Weights of a small GPT-style language model, trained from scratch on English Wikipedia: 8 layers, vocabulary 4096.
Each number is 500 + 40 x the weight over its row's rms, rounded and kept within 0 to 999. Layers, rows and columns count from 0. Numbers have three digits each. The size before them is the row's rms in percent of the matrix's.

# up: layer 4 MLP up, 896x224, rms 0.107, rows 877-895, columns 112-223
# down: layer 4 MLP down (transposed), 896x224, rms 0.101, rows 877-895, columns 112-223
up877 098:451490554512502499514557457393500491532471613449522438471490517471464559563467444396465510489509516506481474399508496432504490520580502501510576453485548506531476471508495497533472522468515510492523529487494491397513421401489446535536506473517584482456543476517492500474506512498528451574441462460509545552497529537515526517534447483469
down877 100:482490519516503482518472567526556457438548493530477446533544443465465488524484513607477517477485457517518523555555509527462465432525504537536489465497477526504448427490478506479451466444483467560569537535522527589504473453506526470544518510410521492521485522447503515450576498501472521456582508511486464482438514432511364542532536470518
up878 090:460540517483531553549554504476437489524500531543459437446528548514584555565432497550390503508492452500458519558469518488443491548533516550472504585473591465511573470478480500533518466520454481437493500457496460558491497526532592473495524498478473561480548522471500510472506487554484576525461606496442519461508589537464526489549449520538
down878 089:490435473451494494466478506452494480492457458450526482506489564492417465468548516475534463548526466591518500389437493561551527526559427457482529510483509471529503503499456535505515499394528451544424546511489445541495455577443472496530447493446548494532488492512482546466499528447527485441547541500517505503550476540506516558459462478499
up879 101:496481628545501549529491526464522437535497473466512518470538486517482513482511524466444544531525464454391518520400482397477499491498463491539549476520538509529514496463558494467530566425528507514535530478501520529529507473562523508486427440575562405468489418475499445511418490468569523489476456533545555439495553516551480463432574521451
down879 099:453554480494518551507507529500535477569444499524452451495478532520546520493576530444536549492447521493483492431580499501502504473442484506511523506526503449520497483542466548481512403511483540434471565498499501549452473504440449491469479533534548497456520439497498453503446483438527494426481550553493491468526550458527482553496422555535
up880 109:443531552556490464534406448481561463499423531482563513478518535503508502487492534455557418489510471472496507472444468527448525531515516489486525477493468508522460483479472536483536489533517518524532531492502520526461548523565512569483481494578548476419454491553499565548459500569529496501482521449501560498517473490502542464477578462477
down880 108:576496496484571549465505536509475523463510460471389521495516481487469538495502446496447509508531497523491496467544477521549507514517525488452468500479585478590480436499589495468482476470546518564385511531560500532515505504450534441492520453472496526522458472462588509525457533501495477553483435542450432527553514469473479475499490500599
up881 088:454483470486507494460414514466433513500521526526478519486456512397583463516519463518550497544580523488486504497441459437449467427531513461517482502528514526480548536501535454466568588566557469480508545568499507505499565514560501528502469511449504529506503529540511598496500486523513559492514518575515486534380550514584535538520389474482
down881 091:476536530494513440448450522460472493480502479449458485498438423625484535455529461487489505564505583495481514455465520521483528491468471493477513564524497490461545509489510520471509448531511507498447416442487510444480462495472485508442522491564395434465519459487478537472564466520473457503458443611529443487507461527457491514456505523495
up882 110:470467487529525547492495555458555533479465474525489588509529517462473476415489501500455476455496450411510520520527545508516568509516556437512490525545441545507540527479486473592565413451540478580496527514480574532456540521494496465488429486505516503485492523609519488505480476546491470578471521477567480499491529480522506436503507492490
down882 107:507554535426512499519434571501502427496518445502505514450597476537504488474509557457456428491402511459515535505535609505583539444473545473515496595474504520461443572541475497521502542577485412470471549530512483527448541459529454480517488492477485522550567509540479507447528470468488504496438503522427485497500465538557462499490471511464
up883 095:489498513519494481487477487488539428470454483527581515418534492482489443520523485541524486501516504516475481546518466499502515542543561473456576590531440541587476458501558507565484494576452493492545570450421514493529459533430585568469540502501436461456499508501474453552556570508505513461445506550517511555537505558388508449514588436531
down883 100:480472479497571461493507511511485586534531484437568524545495545509499474463518511425562539480515456433505485456523447455515455467525498474555493457534414403406536459481468547468507525428479493534506532504532495452519512470481477494528530449568537468533482481493546459481544465437546504498521488488526556540528515496481564499483528566511
up884 099:537434533491527518469511520535499468545508423526508511526525497447460492506439499493537588501497519489494521564464575515466512538511475536554552511496547570443488488447515519462495490483546537524471539436451479487468505385437512551561470484556567481419477471489440470416590371519569557491498535550540570471505590553602423492484501494462
down884 100:435498471563459509524443470474512439496467486437446563413500499509576491526462482441486538505481376478523462486528489493489531499520431451541544464514445497553443503507456530539485542435458530487528494523488548484480487514517512506483498547541469598525500451520502465618482495522552490492581472419518492522533516510484566528481504511475
up885 110:470475540510468525490551471429475519457503534558543580440578502364514541480465514559448508456500454463460511511426563520468435457501533475499506492510519504481519469489468548501536559548511519538442529504485540580467452481562534562522563518457501520511475454556456464457597510484513525554528475547584506507544575507517520518431580507451
down885 097:486536483433534472506517503490501526521481510473505408455495493613522521560574525440418504528450472510475461416490444468539497528466476508483462496498508552471464440498447527476485518462571441437452506518516471516552476515497515507476488467560501431487514554585534481507546517527477528494481391459501433552463514521569488448590477434512
up886 092:567547552483530515534492486582542520496477513537578460435485460527460514536477544518512480493501508540568571534525507545501507472534543499539572541496562470475482522505509480570491497546429484496500469397483411538451526490455505519524496441477480529462512535507494561469605433611445533534456516397522477533533550516479507496556548442478
down886 095:462450550463500422414446484473504429445546506504490457511503510494512469450448502509476527454460582529538552491510466452452531625544458477470479445525484535535578459510531472507518497478499528496488445578488594496517601539443514475511456555561515599528481441493498514492450558471469456520477550499503484469467562509509504516526505492555
up887 098:456545561451469521491503522508464480459523525539520507482493531517568525518474602427528499486483490468493532558478503513492532540599477452487539594530493511516472493535586465482522451497485477498498524440569504508496587446519572494452475488473528528488534513546473556496494470541528543556469523542475515523500599512516491511488512478489
down887 093:456534427533490445437496545435478408520443536498513471592514481448448517453420499486489462507453534532541464528463475465505448496473478476513536507490518437555473523429571505491478478521508493510430489486549507527463553555447528558529542494439509496495494459442470506493543522455512449445473563520565519523423489530445545470486478553522
up888 090:560440512404508496499496529477489472486486453592454488476504484454536509521441467507456502467482434458440489474527543493448530517492516485534464529466451474555543590497459497520449520539486566524518573482520500421490578476569523448483528479507462492496526519455532502395563457497497520457543528532483502568458547496552488470494537488548
down888 090:463534532500442462476518498451572490496490565503488496540571490544485496517462497498521474561350523529524537499508495542540480483577474491431490458468476448480521484442457540415494468438476483566518513506507463547482524522431537517561529576507520497507553479556414450490503537491475484565560479475467492468510495493419484529481520478510
up889 030:505498549501499473504482522526531535528450486496530552491525489489552439590421515528484530500554534460471530476583559487447531489594487435511458536497493541533486476527487532528524545567538478548525534436493478391428513451493519580538474512498533413533508520491450488458452469432503540507369435485454518417557522576537525447506483445539
down889 035:537512463473488521481507480483541489573515537499458489446549437517527480543522481492468569463509524492503481513479583474524621521500497500472467522463436461451551490506506523515533469489563507465488495487512476539537512522518472445512537464496492474457607556494569534527546399572469526518580422500505462504546433565439515527552491546450
up890 093:432541486492478536479494482543484516527442521554471482493432476497439522539407573458546455468526487524528486497526531509537454525538477507486407549551536569517471432503520457504583498558508550529568408449446451527530457514455462527520529450516531531523501477585496485441465504487417482498452515490505505530473482499537503496524531466540
down890 099:510391546518503513514538512504538455581527445467479543496474538525460477494496483491425502497404484551435430503513538480502482467482472498476490540483459473477533478604469540552494439431512470524508488536449504534461536537540505427470432544452469596446563459527483483545466435463520551455479498495458535547495467480540530508512521503433
up891 099:457531500508448562451480520419547501416473533516551431537452536526481477490449520492486543544503460484447554555428472527459510539556484507593540549499561493566554500532455487454485558473494508488442507588547490504471505439478505503509451480472556520527499515531436503479545423534471513525442464554571476449507486507471434492433481499545
down891 101:468461509519509543480499494581504571457446495492454505455516459485452546554555472498477518430449498528489492531472535487510507495547479459486486443527513499531518532559551463534580492462519568511529492481461536454560498452463460476450653496472521577557482509458497539589451508480534504511483547537409521524492445576510546524433456470535
up892 093:459504500528489536502412475493488471543541438526505538459469525457451482572460552496465451478496518481507502601403521527499476487562505494402407512546522513478565502528453496525445530425485454510471469558512469512552513525550515490483436505461492502492512503512447547436549446486480484547514533566488481498424463539465487496464493470575
down892 096:454501442461508534502524485621515519450544517536533551535367502522530465525502559514494467486266473466598519501516518490499478502464461469516549526491550502412518478464488476471491508530527525474466517524500462475468518485505476466500520601423494470482524516491475502522488514552464490522534525524477463496548492532525546524498483526490
up893 108:545463480481508496500483460478513448508474509534553517480471475432558508567451432489432522460556517491487522510486469498522487456487493437525481443537533565483566517420562514472493482460505550520435480453502510483519449531411505520516457430486487518566480463502475521459489427500477500448493538530522493457495592510550518447530406433575
down893 105:491495465496470493524435525506525519553535481489461555517470532541471475464542560541469503539569463425528466488455553545511473507436537556479495536455534474489460487547438513563482431474501499538472542534472530520462568413580548441534478565548548587504474470528513583480495538488468474504496464468431528456536461506463538490488552538452
up894 098:450543451502527534483486537551502451462405474544516472483518521496509514462530475458435441494542524514398503553512510464500505444508470444509481520491577538540403452545573481464482471464517500463526455506502520468517486502521497464483483516499471506517539530557517431437469441576542479506507447582443474502447594545519452576482476452597
down894 102:526518479523507466467484498483531452499532498528565398445499495538554496479509523522473571504501465570537502552508509481499516487498537499554502477468512510485465454568487486467495541428519534473482483482512480498530547493512571512506496455423505487590575573499477548466446474451493493514512488537522613461478475532508521447524539565474
up895 103:554502507482503547438472476517561539530509428492525486579434529423559510526473499474518428504481459427496470450521474397494472555561448495516528583543454528493493503541458556491455539508494522496476522525513451501503507513499623537592481439477518524548482490408478556498543511539528460457485478528490494519452489486511552471565480449546
down895 102:473521431510494439466485516476534432551526495549522477569524534441453522508515541513424481552517500496507529498439481460550517489486455534493483500376482535468541417455510447455446543405490464531493463440483492466500542545517519415443455506478520507528415562515484561541488489426529499484525522477460552519445531511568458440459492504464